From a checkpoint of a small transformer trained on Wikipedia: MLP 1280 tanh GELU, 685M tokens.
Each number is 128 + 32 x the weight over its row's rms, rounded and kept within 0 to 255. Layers, rows and columns count from 0. The size above them is the row's rms in percent of the matrix's.

# layer 10 MLP up, 1280x320, rms 0.141, rows 840-892, columns 192-255
size [ 95  96 101 107 100 100  97  98  99 101  91  99  96  85 110 101  99  98  97 101  89 100  99 105 100  97 110  83  90 106 102 101  98 100  99 103 100 100 102  99 102  95 101  99 102 101  93  94 104 101 104 100  88]
[[144 116 130 174 158 168 183 181 124 138  83 122 107 122 128 118  90 168 138 120 142 103 100 110 142 167 137 135 135 115 123 112  90 237 131  83 158 113 130 172 138 131 135  90  90 110 171 129 138 102 104  90 140  92 153 110 138 127 138 148 191 168 117  93]
 [134 149 129  88 135 103 109 136  86  81 175 124 141 153 139 150 101 151 204  85 130 147 115 123 139 161  89 107 132 130 116 153  86 187 117 116 139 188 133 101 121 155 191 171 113 139 118 123 146 165 158 137 107 136 101  77  90 128 192 150 174  93 133 134]
 [140 122 178 177 106 150 110 139  70 154 125 159  84  88 159 142 129 114 148 120 119 156 114 190  97  60 132  56  71 134 113  89 124 141  73 147 159 184  77 129 109 161 176 138 157 181  96 182 108 110 176  84 133 124 149 144 101 101  98 133 159  95 113 129]
 [ 84 126 120  99 109 177 166 116 106 124 127 152 131  97 142 147  68 156 125 107 127 164 136 125  63 119 116  84 130 100 100  58 144  93 174 100 114 125 143 166 138 170 162 103  76 199 135 104  99  92  88 124 120 115 106  83 172 170  90 184  98 112  99 129]
 [111 104 146 145  77  40 122 150 107 129 180  91  61 123 167 116  89 171  94 167 146 183 187  89 122 119 176 177 141 111 124 120 125 134 110 148 123  91 115  61 156 109  99 163 153 129 148 100 113 122 109 139 162  80 116 120 107 114 140 124  84 150  79 109]
 [162 109 134 112 146 116 110 197  99 120 132 150  96 132 128 134 116 184 105  81  82  83 126 122 158  83  69 124 106 138 108 153 115 149 125  91 140 133 102 105 140  77 143 100 158 154 119 150 127 105 130 120 120 116  87 132  97 116 115  71 180 105 198 103]
 [108 163 172 154 107 118  88 108 152 116 125 106 120 177  96 181 129 154  96  72  94 152 133 149  88 154 120 153 114 146 127 186 104 187  57 141 179 121 174 171 155 160 187 144 145 154  50 148 133 127 105  98 106 119  75 138 128  93 128 111 114 120 156 145]
 [102 103 126  83 127  71 136 110 122 167 172  62 110 112 106 147 130 113 151 123 213 143 114  93 176  63 118 155 176 159 144 105 127 205 154 108 134 132  82 115  80  93  78  92 187 129 114 129 147 102  88 143 108 163 107 119  94 121 128 102 174 172 145 178]
 [115  98 103 128  99  86  77 112 149 121 138 145 114 114 122  72  99 187 191 119 108 169 162 113 161 228 104 105  94 172 101  88 134 141 151 181 112 140 127 160  47 132  90 136 118  88 155 189 100 110 100 177 148 104 154 127 109 144 204 140 124  59 125 115]
 [121 145 176 148  98 104 154 176 113 141 178 145 171 146 189 167 105 148 127  92 150 132 112 131 110 140 118 189 164 105 112 118 165 166 128 135 157 150 177 100  66 114 138 167 154  97 161 151 137 128 147 109 184 127  29 115 138 155  36 100 151 139 143 148]
 [143 103 111  99 151 113 143 137 115 157  87 182 163 115 196 149 108 152 164 116 168 174 108 168 148 194  40 144  87 145  95 103 120 124 108  76 173  97 120  76 147 126 134 104 110  98 122 129 126  93 180 115 141 131 149 162  76 160 121 162 170  91 154  77]
 [ 97 159 110  39  72 105 103 133 139 170 116 119 121 161 153 165 126  77 106 160 158 114 115 192 134 138 111  79 153  69 131  35 143 114 171  95  95 119  95 161 113 164  92 109 154 168 112 149 119 183  67 126 117 111 110 161 159 126 110 133 119 155 152 116]
 [159 148 129 177 138 157 124 141 115 129 102 164  65 159 135 135 116 196 113 149 115 139 157 121 161 177 142 106 116 122 119 166 101 137 112 134 119 106 107 103 152 134 145 128 100 154 151  69 133 104 154 157  71 120 154 129  87 210 134  89 121 140 203 128]
 [109 111 140 115 127 164 118 111 141 181 129 142 151 109 136 122 126 132 100 165  86 144 120 133 126 123 174  84 136 157 111 120  66 165 116 168 123 143 169 147 108 118 182 119 175 148 163 128 176  80 155  85 143  83 140  99  98 130 171 127 112 163 135 141]
 [115  98 160 129 102  92 104  91 141 160 123  90  53 121 117 115 124 104 111 113 135  88 112 114 140  97 159 134 107  52 116 106 150 137 135 107 123 136 160 183 146  98 109 112 153 111 175 115 111 188 206  91 204 124 123 112  89 130 150 123  85  77 187  63]
 [ 83  90  66 158 143 139 158 171 115 150 173 197 142 146 169  83 106 130 245 172  85  45 166 122 152  92 164 113 128  94  78 144 100 158 182 159  83  94 110 109  92 127 128 109 148 106 159  94 103 162 123 116  92 130 115 105 139  63  95 115  94 165 112 119]
 [127  80  90 132 145 228  87 183 142  74 131 181 109 160 132 194 117 132 127  88 117 151 133 173  91 121 161 117 100 144 136  98 153 111 194 127 105 130 101 105 189 115 172 167 135 103 134 177 159 143 138  63 136 163 121 141  57 128 123 136 208 162 113 136]
 [150 115 142 147 108 140 125 121  90 103 134 133 176 110  97 149 111 112 190 174 138 129 127 103 162 108 146 126 146  86 113 113 148 185  93 168 107 121 133 170  93 139 106 128 148 113 121 104 111 114 116 126  87 137 121 101  84  84 144 115 109 123 142 145]
 [148 143 136 135  82 122 161 125  93 133 116 145 101 133 165 139 125 132  90  83 100 144 157 100 186 170 102 165 104 109 110 137 127 134 136 166  79  82 159 125 131 136 122 111 123 118 131  82  76 153  79 112 141 107 157 121 144 121 180  54 123 180 178  77]
 [125 181 127 135 144 154  97 120 160  63  80 161 145 162 161 182 146  99 141  91 146  73 104 173 192 124 124 153 144 160 166 132 107 130 172 185 122 107 135 132 104 174  90 156 146 106 117 118 119 161 128 169 136 121 149 210 161 149 148 143  77 130  82 102]
 [109  96 117  52 118 141 157 171  97 106 114 116 127 167 119 124 218 126 187 180 115 166  92 103 131 103  94  93 118 140 125 168 156 241  74 131  95 120 155 120 119 182 127 116  79 132 174  89 161 117 160 108 134 107 107 199 116 100 148 112  94 131 127 115]
 [135 148 136  87 161 128 172 151 142 125 160 147 125 150  52 190 135 100 132  92 110 172 112  77 118 103 137  90 109 126 124 118 109  74 135 185 172 107  68 166 105 108 103 180 139 139  95 101 143 180 118 208  83 125 174 135 180  86 113 135 140 163  96  97]
 [158 115 115 112 145  42 126 148 197 173 143 125 169 107 106 126 115 140 157 135 147 135 133  92 137  80 130 101 115  90 127 133  95 102 104 228  50 174  88  67  77 112 156 135 139 108 118  97  80 127  92 131 132  61 121 103 140 136 103  99 124 149 127 189]
 [174 141 122 148  81 165 130 106 191 172 109 158 107 112 157 192 169  94 140 107  56  89 135 138 107 111 127 160 199 161 173 127  93  98 145  86 118 125 156 147 100 130  74 124 190 189 120 153 158 146 156 103 139 139 162 152 152  97 124  75 140  94 109 108]
 [ 64  92 110  62 134 128 131 119 160 112 141 121 128 142 135 118 172 144 132 124  80 110 111 127 169 141 120 122 132 124 153 153  95 144 110  43  96 142 162  98  82 162 131 114 143 168 137 131 117  95 101 124 120 182 109 160 172 203  90 163 168 169 173 131]
 [155 112 146 161  42 132 186 126 175 109 132 130 150  92  51  74 138 114 115 113 133 130 132 133 160 160 181 142 139 136 118 239 136 181 174 180 111 120 106 107 135 118 131 135 129 101 116 137 113 191  97 144  97 159 150 161 119  93  70 106 126 132 116  57]
 [ 82 136 169  88 109 145 143  72 144  56 100  52  94 165 165 132  64  78 101 119 110 149 164 147 189 143 171 188 138 122 150 134  80 162 150 129  55 112 167 177 125 134 101 105  96 138 143 112 134  73 146  83 132 115 170 101 125 104  93 128 139 171 133 147]
 [ 98 138 101  83  98  98 170 168 127 153 111 176 148 175 105 114  75 103 112  98 137 114 105 129 139 174  69 107 145 147  91  68  82 139 171 123 127  72 163  86 108  98 121 161 136 111 181 146  82 132 166 197 118 139 115 135 129  95 163 107 150 148 113  83]
 [121 187 181  85 232 143 134 164  55 175 105 163 136 131 115 138  73 142  95 101  24 171  97 192 109 157  43 128 122 119 137 137  90 149 158 134  87 130 112 116 142 105 144 159 175 155 127 155 127 149  86 126 139 111 123  93 187 117 146  94 100  98 126 108]
 [153 133 123 167 118 172 111 118 121 122 129 108 116 128 100 101  87 102 176 124 130  70 116 114 105 139 111 172 148 158 111 106  81  69 142 210  87 103 149 156 142 128 150  86 147 115 130 146 141  57 143 126 126  90 150  84 160 158 123  85 121 182 172 164]
 [139 106 146 114 113  79  91 164 134 125 108 140 128 103 130 146 118 102 152 119 102 114 126 112 183 144 202 128 146 112 144 124 142  89  87 139 123 130 150 120  74 128 111 151  97 101 134 137 115 144  84 109 121 135 132 115 213  91 154 109 162  46 102 124]
 [104 152 117  75 127 165  55 145 103 121 140 107 132 148 155  72 174  63 193 122 152 106 105 116 104 110 167 143 103 107 139 229 100 180 122 104 162 173 104 132 140 172 157 146 156 129 118 140  96 124 144  94 144  87 172 136 169 136  79  96 151 140  87 169]
 [149 157 128 131 138  91  96 112 137 120 172 146  93  46 134 114  97 141 115 120 114  55 187 120 106 153 149 149  83 189 102 132 147 181 149 128 123 123 136 158  74 103 141  74 104  94 117 121 168 179 101 145 141 133 127 150 104 114 105  71 132 107 118  98]
 [136 131 169 162  89 126  98 136 136  91 176 108 167 142 130 202 151 162 115 142 108 142 167 184 138 134 140  80 134  15 118 163 100 118 118 168 138 111 102 162 163 136 155 102 176 121 135 136  82 141 161 199  94 123 155 115 126 165 127  89 163 151 142 167]
 [157 218 126 184 100 115  79  99 109 163  93 109 141 122 153 147  95 148  90  89 122 170 112  82 118 159  60 131 112 146  88 181  96 133 102 115 117 125  92 161  73  92 152 122 148 100 158 134 158 133 161  93 115  83 140 125 112 141 175 115 133 171 124  72]
 [169 120 103 181 151  88 147 106 145 125 141 176 185 101 142  68  80 132 120 106  81 182 172 124 198 142 146 211  71 137  70 124 163 166  80 134 110 107  85  70 172 129 119 130 147 181 101 198 172 131 131 134 115  91 128 143  83  83  87 118 145 129 139 110]
 [117  89 169 136  97 132  97 115 171 101 118  93  82 112  58 113 113 157 152 102  87  84 151 108 100 141 154 124 126 162  76 161  96 151 204 165 169 146 121 181 114 183 103 153 137  76  82 113 131 103 131 150 202 120 129 149 165  83 100 120 126 160 118  65]
 [133  84 129 111  69  87  64 161  84 121  79 160 119 129 113 174  99 113 123 143 183 110 130  40  76  85 149 154 132  78 141  82 118 168 162 205 152 134 126  77 122  89  85 158  92  87  60 117  85 137 149  79 104 121  61 124 111 155 139 118 149 135 149 110]
 [167 118  77 146 125 133 161  64 104 121 128 210  90 147  85 108  90 119 184 133 141  91 100 121 102  97 143 176 108 165 138  83 106 146 109  88  80 139 118 112 100  90 128  73 156 110 113 154 125 113 110 122 169  81 161  97  47 103 133  81 111 116 168 107]
 [134 142  78 113 170 126 127 148  97  34 163 133 113 181 143 145  62 119 124 184 139 118 138  82 136 136 207 118 133 165 126  95 117 146 113 145 111  94 104  83 161  99 142 128 187 119 115 152 155 106 143 125 116 132 116 142 125 132 186 200 131 180 110  96]
 [ 89 115 100 148 103 145 194  94 147 106 109 111 190  82 128 137 115 120 125 122 108  65 166 138 140  89 140 103 131 141 135 123 120 170 156 117 134 163  71  85 136 124 108 133 170 109 111 154 127 138 146 117 163 165 140 110 108  44 124 113 155 131 117 185]
 [111 197 157 181 142 120  94 159 160 134  75 136 151 136 155  83  76 125 108  85 103 125 129 177 164 162 167 150 135 142 171  96 140 121  27 191 159 214 149 113  71 122 143 164 178  61 160 114 151 142 102 120 124 133 100 105 154 112  93 124 140 134  69  92]
 [156 217 182 140 109 171 126 164 122  93 129 112 155 121 213 148 159  77 138 145  86 114 141 129 108 119  50 132 115 132 136 118 143 164  92  91 164 159 100 157  73 151 112  97 101 112 153 141 142  99 133  96 107 175 164  89  97 159  82 161 165  84 145 136]
 [139 161 132  55  99 113  86 193 106  76 163 103 122 171 180  69 137 127 109 114 116 143 156 169 117 151 110 128 123 153 193  84 138 108 108  82 155  85 180  94 123 162 111 112 215 113 137 182 112 108 107 143  89 139 124  80 124 143 101 156 161 136 174  72]
 [116 184 166 174  68  90 142 171 108 127 114 197  95 115 117  94 139 145  78 118  58  70 126 131 146 117 101 168 152 163 142 154 100 128 154 153  94 142  74 143 156 133 152 118 137 142 148  95 211 152 112 116 133  65 143 142  94 123  83 107 128 138 118 175]
 [ 98 108  67 119 167 173 199 139 100 163 125 167 115 113 164  60  70 141  88 119 113 187 129 127 183  88 176 109 115  52  73 118 167 119  78 100 138 151  80 160 134 191 145 130 160  78 141 136  63 149 132 128  87 108 135  72 132  63 132 157 143 109 149 109]
 [142 149 177 130 112 124 126  77 175 111 129 109 126 142  83 166 142  47 134 125 119 159  89 124 109 126 122 125  80  97 157 135 158 144 110 149 198 156 115 141  86 127 136 192 140  78 143  39 160 147 170 160 109  86 129 131 140 113 145 102 154 189 114 120]
 [109 228 118 119 155  68 111 111 165 188 133 140 106  49 119 126 146  96 146 181 185 112 105 160 149 136 131 147 177 142 159 133 168 116 110 137 137 113 163  59 114 111 109 120 127 114 151 148 171  62  97  84 162 113 121  96  59 172 133  94 141  98 133  55]
 [161 154  78 150 166 164 124 165 170  82 155 101 100 115 101 123 115 126  75 117  72 119 117 100  83 148 159  98  97 110  90  68 169 124 128 136 123 127  88 124  91 170 165 175 128 153 132 215  96 147 151  68  68 148 118 170 130 119  42  93 199  70 144 167]
 [100 105 100 137  72  92 120 109  94 132 137 127 114 176  99 124 161  89 131 148 203 135 160 145 111 109 141 152 162 120 104 136  89 122 112 148 146 143  97  64 120 165 107 134 180 135 169 120  98 167 141 100 115  73 102 122 153 151 142  69 169 146 187 119]
 [181 105 108 124 128 144 106  92 111 140 162 171 119 145 162 149 166  97 150 107  99  87  50 106 166 157 134 119 145 111 149  94 138 124 142 121 156 118 152 158 103 155 138  59 138 112  88 135 133 151  81  32  86 146 106 154 133  64  88  70 187 138 149 146]
 [177 154  97 160 144 119 134 160 130 138 157 137 135 134 108 173 150  81 115 169 121 126 210 108 104  75  55 112  96 115  57  85 131 193 110 108  48 127 132 142 168 160 163 138 101 121 100 102 156 195 109  86 134 116 137  91 104 135  96 144 119 152 176 129]
 [109  96 115 163 140 103  33 142  91 124  76 127 162 157 158 101  61  92 145 155 130 129 119 144 164 130 158  99 102 146  66 182 159 155 119 169  97 122 115 126 132 134 127 165 152 130  99 182 103 106 208  94 101 108 125 108 135 125 135 173 158 164 123 161]]
# layer 10 MLP down (transposed), 1280x320, rms 0.141, rows 840-891, columns 192-255
size [ 91  99 100 110  98 105  98  99  95  97  93 101 100  73 107 102  97 100  93 106  82 100  99 102  97  90 107  83  86 111 104 106  99  98  99  96  94 101 102  92 105  96 109 103 100 102  94 100 106  97 106 102]
[[ 39  76 135 118 120 140 141 125 103  96 142  93 143 131 124 136 111 116 169  74 104  91 115 126 133 112 121 143 147  97 160 133 174 121 112 170 117  94 119 169 175 107 198 104  78 166 122 118  57 119  86 140 150  90 124 146 106 174 127 128 101 124 139 141]
 [143 121  99 138 142 181 142 156 104 154 103 132  83  91 103 115 128 166 156 126 103 131 198 183 111 135 188 135 131  95 105 166 136 139  90 153 118  98 136 167 134 119  80 140 126 155 109 118 133 118 146  94 128 132  99 111 174 111 138 130 164 153 113 160]
 [185 166 157 127 162 105 121 162 215 151 131 130 132 170 157 101  56 154  96 138  88  73 126 113 166 102 122  72 165 166  95 124 142 190 107  92 130 137 179 146 155 128 125 143 122 153 140 115 153 169  86 127  69 138 108 107 167 148 118 132 162 150 132 109]
 [157  91  99 102 129 133  94  95 108 133 176 118 137 153 135 128 182 148 111 158  98  86 137 147  66 164 146 124 133 135 114 110 102 118 103 149 105 105 172 150 150 137 112 138 113 185 162 139 152 110 150  92 174  56  78 117  53 158  90  95 157 102 108 139]
 [136 108 128 194 145 173 134  59 170 119 119 101 162  95  93 100 159 210 115 106 127 118  97  66 171 117  65 129 164 101 139 124 121  61 132  91 119 149  90  65 100 127  78  92 136 127  91  95  98 145 136 123 135 179 173 155 108 108 123 122 164 148  97 150]
 [ 95 158 130 188 138 143 132 115 161 101  98 137 115 172 130 122  87 162 121 138 148 162  38 112 143 119  96 146 130 141 137 170 124 153 162 133  87 147 149 144 123 126 119 146 122  99 105  94 172 139 121  94 122 128  97 169  76 121 104 129 126 162 135 151]
 [119  21 151  68 141 124 120 147  99  80 171 164 156 121 140  79  98 142 125 136 100 131  62  96 168 138  96 120 108  90 112 124 109 204 126  72 151 165 117  79 140 128 161 119 140 160 143  99 166 156 108 139 124 130 139 139 120 130 123 158  89 182 126  66]
 [105 132 132 137 155 162  97 121 185 118 165 138 150 150 152 153 192 146  93 168 109 131 101 188  66 118 134 149 135 165 141  86 121  99 120 175 151 169 127 101 176 177 144 136  83 144 148 110  64 119 128 135 178  96 107 143 126 149 139 168 117 160  92 126]
 [ 95 115  96  52 145 174 196 104 108  49 130 151 109 154  80 123 117 118 120 104 115 143 139 130  74 127 146 127 100 145 105 159 157 172 128 171 178 142 114 117 129 144 144 154 103 163 140 119 132 131 163 117 138 121 110 102 187 181  52 174 119 175  80 129]
 [126  99  95 165 108 156  95 101 100 140 106 162 116 138 100  68 136 150 103  96 119  74 109 164 122 103 129 113 192 112 119 100 116 152  73 135 133 144 112 115 104 103 118 109 106 154  41 104 149 128  77 111 105 116 148 101 144 100 192 107 131 110 154 162]
 [ 82  74 115  91  87 150  99 155 113 102  81  97  85  80  91 133 126 157 100 125 121  62 165 125 132 147 120 134 111 141 150 127 182 124 191 100  67 114 108 111 180 114 142 132 158 154 191  75 142 143 152 145  87 137 116 132 163 136 161  73  88 166 188 116]
 [140 187 168  61  84 109  41 155 119 124 122 156 150 103 121  75 108 123 186 146 133  95  91 110 149 102 149 160 150 100 155  83 129 140 143  98 102 127 188  97  85 124 186 120 162 104 156 138 128 128 129  64 142 120 134 128 127  82 147 166 150 116 150 144]
 [168  88 114 143 134 146 108 132  69 124 156 115 201 178 157 128 134 116 134 113 162 157 156 139  50  81 143 125 156 106 124 173  83  90 174 156  63 181 131  94  81 132 148 137 143  93  95 146 112 130  94 108 171 144 112 145 143 144 107  70 147  90 104 143]
 [182 169 121  90 155  90 125 172 111 144 117 132 172  88 129 134 152 146 161 124 117 144  81  73 103  56 125 118 123 153 101 105 189  87 129 152  66 169 120 141 142 130 162 237 180  95 133 122  85 137  64 136 156 201 115 105 111 104 163  87  84 148 189 101]
 [179 138  82 149 157 161 132 109 123 153 184 186 125 154 110 150 131 109 103 111 172 149 143 174 116 122 114 128 156 188 133 149 116 106 124 149 101 115 140  85 144 151 160 143 193 159 177 121 193 124 138 181  88 187 150  71 112 167  78 109 147  91 157 160]
 [ 95 175 151 139 116 123 125 108 113 120 128 101 174 151 169 108  36 140 142 153 135  99  71 107 103 140  87 169 131  83 108 116 119  97 169 125 109  90 189  99 141 108 111 120 136 135 109 118 150 162  98 122 146 128 171 144 164 123 131 218 106 134  97  93]
 [200 110 117 147 136 141 133 140  61 111 132  93 117 196 189  88 112 102 120 168 148 158 202 102 129 107 140 146  73 135 109  73  85 111 125 126 102 120 137 158 127 113 104 148 154 126 145 164 155  97 142 140 105 158 204 150 133 118  98  92 149  79 155 172]
 [129 163 106 123 113 133 126  51  60 122 118 121 132  96 134  75 125 116 115 106  99  63 121 149 106 115 141 128 156 150 104 157 126 150 142 119 184  81  86 138 146 102 139 147  89 100 198 112  87 135 115 116 150 141 163 157 119  95 221 143 188 130 116 107]
 [151 113  94 101 103  54 140  54  97 114  79 139 100 174 159 107 139  93 127 138 181 101  64 116  97 149 152 157 137 116 138  93  88 199 115  95 105 126 112 107 115 158 136  94 190  96 126 112 149 126 137 117 107 136  85 197 104 136 152 118 130 138 165 133]
 [157 137 112 120 103 164  87 150 166 131 123 145 107 134 150 145 188 146 146 133 150 139 132  88  82 168 107  63 194 129 132 119 115  82 142 163 142 109 155 160  91 125 161  87  77 153  69 137 175 118 160 126 105 117 164 155 112 143 139 103 135 127 125 113]
 [154 198 116 140 133 131 101 142 145  97 130 126  91 129  79 155  94 136 133  75 123 146 107 104 140 172 131 132 130 163 119  73 131 118 112 126  87 151  71 178 137 123  96 185 139 185 101 113 112 138 121 124 170 197 111  82  51 144 169 131 146 126 125 105]
 [116 161 154  58 105 158  68 166 140 107 158 169 160 132  87 107 148  74  97 167  82  86  99 152 123 122 132 133 123 141  87 120 197 131 105 123 156 128 141 154 104 139 151 138 116 166 201 163 106  80 111 133 183  98 121  91 185 122 131 120 118 130 153 114]
 [191 148 171 167 128 154 206 130 110 135 207 115 127 111 145 106 137 155 114 117 100 151 160 130 140 119 137 140 115 125 120 106 156  90 170 143 157 102  82  94  92 140 144 112 136 184 112 147 174 105 114 124 121 149 174 137 226 147 108 173 108  85 171 101]
 [162 104 188 142 130 175  64  83  96 166 141 130  85 116 145 132 160 158  77 114  84 156 176 158 133 154  94 115 108 169 149 165 142  77 140  88  77  89 101  87 163 108  94 179 143 125 128  66  90 123 166 152 169  87  79 115 126  96  95 163 127 156 134 145]
 [ 98 123 136 144 110 145 154 119 165 182 120 141 180 144 159 156 147 142  94 112 128 154 125  61 118 135 171 148 159 137 148 129 173  82 136 131 125 157 102 137 206 106 129  74 119  91 142 124 148 103 107 107 163 118 157 169 115 106 112 187  93 133 100 107]
 [ 87 159 121  92 178 118 101 154 138  94  74 146 131 148 138 153 106 174 144 161  69 107  88 120  99  95 137 119 112 111 129 101 184 141 142 126 122 116 119 119 136 101 132 165 115 146  91 148 101 143 159  82  79  87 180 146 152 143 172 136 123  92 139 124]
 [145 168 122 141 109 152 128 175 141  37 142 144 128  76 101 124 139 128 132 156 159 105 124 117  92 119 150 122 202 145 169 116 131 154 109  92 135  85 129 130 153 151 110 128 102  68 130  97 141 104 147  77  90 155 145  36 114 154 168 139 134 136 146 168]
 [169 151 133 171 140 102  86 123 140 126 127 136 147  76 117 127 138 140 126 201 110 133 165 113 118  76  98 112  99 119 141 133 110 156 140 110 123 139  46 173 122 133 178 120 135  89  88 174 112 120 110  89 166 173  98 155 122 141 104 153 121 180 205 110]
 [134  94 106 158 131 168 140  85  88 125 170 134 158 128  98  65 162 109 127 162  95 186 106  46 109 107  95 101 100 130 113 137 114 128 125  91  85 158 134 157 170  83 142 148 104 157 126 136  84 102 107 145 103 122 171  70 130 127 164 182 113 177 177 135]
 [178 123  89 127 150  91 101 130 140  98 135 107 100 145 134 167  95 109 146 109 174 157 117  59 104 115 131 146 124 167  73 169 112 151 105 102 131 118 137 165 120 122 100 121 161 111 124  44 188 136 185  99 105 101  99  84 153 168 114 164 136 103 143 159]
 [112 150  73 105 172 113  77 145 159 105 126 148 144 142 148 135 113 105 128 130  87 129  56  89 163 117 151 114 126 138 122  73 205 125 110 139 133 127 131 137 103 175  76  98 130  80 158 165 113  73  79 146 110 133 153 150 101 114 115 169  84 115  90 149]
 [146 145 184 114 152 118  65 149 133 132  95 149 159 171 134  87 153 112 107  90 126 127 149 133 141 134 139 158 133 117 169 134 205 107  91 125 137 172  40  84 164 115  94  82 131  74 178  95 141 164 139 101 175 138 100 125 164 187 108  80  87 144  88 150]
 [183 174  93  86 192  69  70 130 127 127 147 162 129 124 138 100 155 100  97 141  83 103 101 147  98 164 160 131 116 150 135  89 136 184 157 180  96  84 132 127  98  89 145 166 156  77 102 114  88 162 148 114 143 111 156 160 107 167  75  58  27 143  87 159]
 [152 119 103  95  66 157  67  97 155 171 103 153 161 145 155 161  96 140 192 155 131 160 180  37 122 115  93 113 138 126 121 118  99  52 162  70 142 118 151 121 133  74 152 145 116  64 138 185 136 104 132 101 154 106  60  87  90  94 174 124 158 107 123 161]
 [128 141  86 115 157 152 142 112 115 102 117  91 134 127  78  70 109 107 164 119 116 129 134  83 163  97 135  99 125 126 120 134 125 138 143 145 145 103 193 137 150  93 131 163 136 138 153  99 130 119 126 133 128 128 149 121 127 123 102 114 125 145 138 112]
 [154 155 104 134 131 115  88 111 110 197 121 113 102 117 143 104 149 108 151 139 161 142  79 109  81 132 136 128 135  78 111 135  74  55 113 110 148  92 197 159  92 125  94  96 116 155 128 161 132 140 182 101 213 166 145 145 140 141 160  96 104 170 138 110]
 [ 62 104  80 137 184 108 141 129  92 121 135  79 113 134 148 113 180 151 132  59 104 102 146 109 168 128 154  86 109 183 107 107  96 163 122 147 120 147 137 128  51 110 119 117  79 101 106  98 152 124 119 116 174 137 112 120 131 123 115 168 118 139 129 169]
 [ 94 106 122 129 121 137 130 123 116  63 128 148 161 148  96 147 181 122 143 202 186 100  84 140 157 131 140 153 149 131 109 208 103 169 173 137 100 129 145 118 138  95 135 114 106 174 140  94  85  74 136 148 117 180 137 137 156 105  70 171 127 101 166 182]
 [178 186 100 128 166 152 127 122 107  81 124  83 140 150 151  57 172  69 156 164 143  94 146  70 122  69 117 160 144 136 128 124  99 127 123 138 135 116 108 140 132  84 117  92 153 125 107 145  78 128 135 110 149 134 150 146 172 120 188  57 151 139 151  87]
 [164  89 133 135 120 184  86  99 179 159 134  65 143 124 156  93  91 180 112  99 189 109 148 175 167 112 116 135 163 144 105 135 102 118  90 131 127 100 150 122  57 109 181 136  77 179 125 155  69 116 121 101  87 154 134 140 155 164  70 106 125 102 107 115]
 [151  91 133 128 116 120 144 104 124  66 129 138 108 120 117  71 157 131 124 165 128 124  83 113 133 166 173 145 163 113  87  67 160 122 182 136 121 166 154 108 146 103 145  93 156 156 160 114 160 158 181 145 123 159 108 153 144 112 150 149 129 128 116 189]
 [108 162 190 119 172 152 118  79 108 104 144  68 122  96 144 120 147 111 107 147 158 165 123 144 121 125  74  86 106 104 107 116 147 180 126 107 190  26  72 176 126 180 144 124 134  92  81 125 183 121 119 127 178  90 193 148 145 122 140 157 102 149 142 190]
 [126 101 156  93 130 113  75 158 146 155  64 175 128 174  48 102 111 170 144 110 169 149 202 100 158  61 144 103  53  75 118 127 119 118 117 166 154 119 130 148 101 134  84 187 129 130  79 128 126 131 127 111 165 183 177 171 174 131 142 158 153 105 154 143]
 [175 118 140 144 133 142 112 124 109 137 182  84 104 139 116 118 108 111 113 120 192 152  77 179 164 162 115 116 111 148 122 142 155 183 135  86 166 112 164 102 118 161 201 129 147 133  98 135  83 172 119 140 156  97 132 137 158 102 114 158 136 145 149 127]
 [ 58 136 139 145  86 140 132  64 131 151 164 116 134 211 115 192 115 134 149  86 148 194 130 143 121 148 184 111 126  89 195 143 176 136 152  77 100 140 159 129 114 151 140 124 104 171  85 112  71  61 132 129 153 150  97 166 153  58 137  74 109 143  95 121]
 [128  25 106 110 188 127 203 102  84 151 145 124 150 138 151 156 155  84  98 140 135 140 125  99  98 139 134 124 106 138 119 118 121 115 116  97  99 129 109  99  74 136 191  78 128 138 156 115 133 144 105  94 118 101  83 167 167  84 139 152 193 117  83 117]
 [ 91  85  94 163 100 171 117 146 189 147 127 134 129  34 129 116 134 140 121 128  95 105  97 130 167 145 104  93 120 174 161 183  76 163 150 128 114  83 100  98 128 183 168 110 103 195  99 143  96 103 134  88 140 197 123 160 135 107 106 152 182 174  93 170]
 [156 167 125  75 111  94 194 165 123  96 115 100 121  71 155  72 134 105 129 132 144  90 151 136 153 108 151  79 182 153 164  98 110 157  85  95 103  75 143  86 170 166 142 149 184 136 117 170 102 157 165 165 115 140 113 146 192 133 136  93 132 188 117 108]
 [111 150 125 165 121 132  96  78 150 142  72 149 157 139 144 132 120 148 134  96 149 184 107 173 131  87 143 144 110  88 113 155 198  99 155 140 141 152 214  71 143 132 120 140 154 118 121 150  90  73 100 163  55 115 153 135 110 126 105 140 113 112 137 129]
 [ 93 145 148 113  59 129 129 171  79 175 178 141 116  91 123 114  90 124 111 217 188 162 129 171  44 108 133  88 153 149 116 118 142 138 199 173 134 181 186 163 175 108 115  83 153 132 119 137  87  53  99 100 141 124 155 183 167 161 124 168 186 135 102 131]
 [128 169 149 147 131 136 145 152 145 143 205 143 150 139  92 125  94  88 112 159 121 117 159 128 127  53 142 109  97 163 127 144 108 105 136  51 139  46 112 136 121 140 116 120 125 124 150 131 167  98 162 159  84 179 137 111 112 122  78 158  88 161 110 155]
 [152 180 193 145 168  89 104 140 119  99 123 106 151  94 103 104 143 121  92  94 115  77 122  81 166 207 133 158 143 110 113 135 192 186 107  58  86 139 129 117  76 183  44 143 102  91 101 129  98 102 113 132 148  83 175 108 140 152 142 128 177 106 140 156]]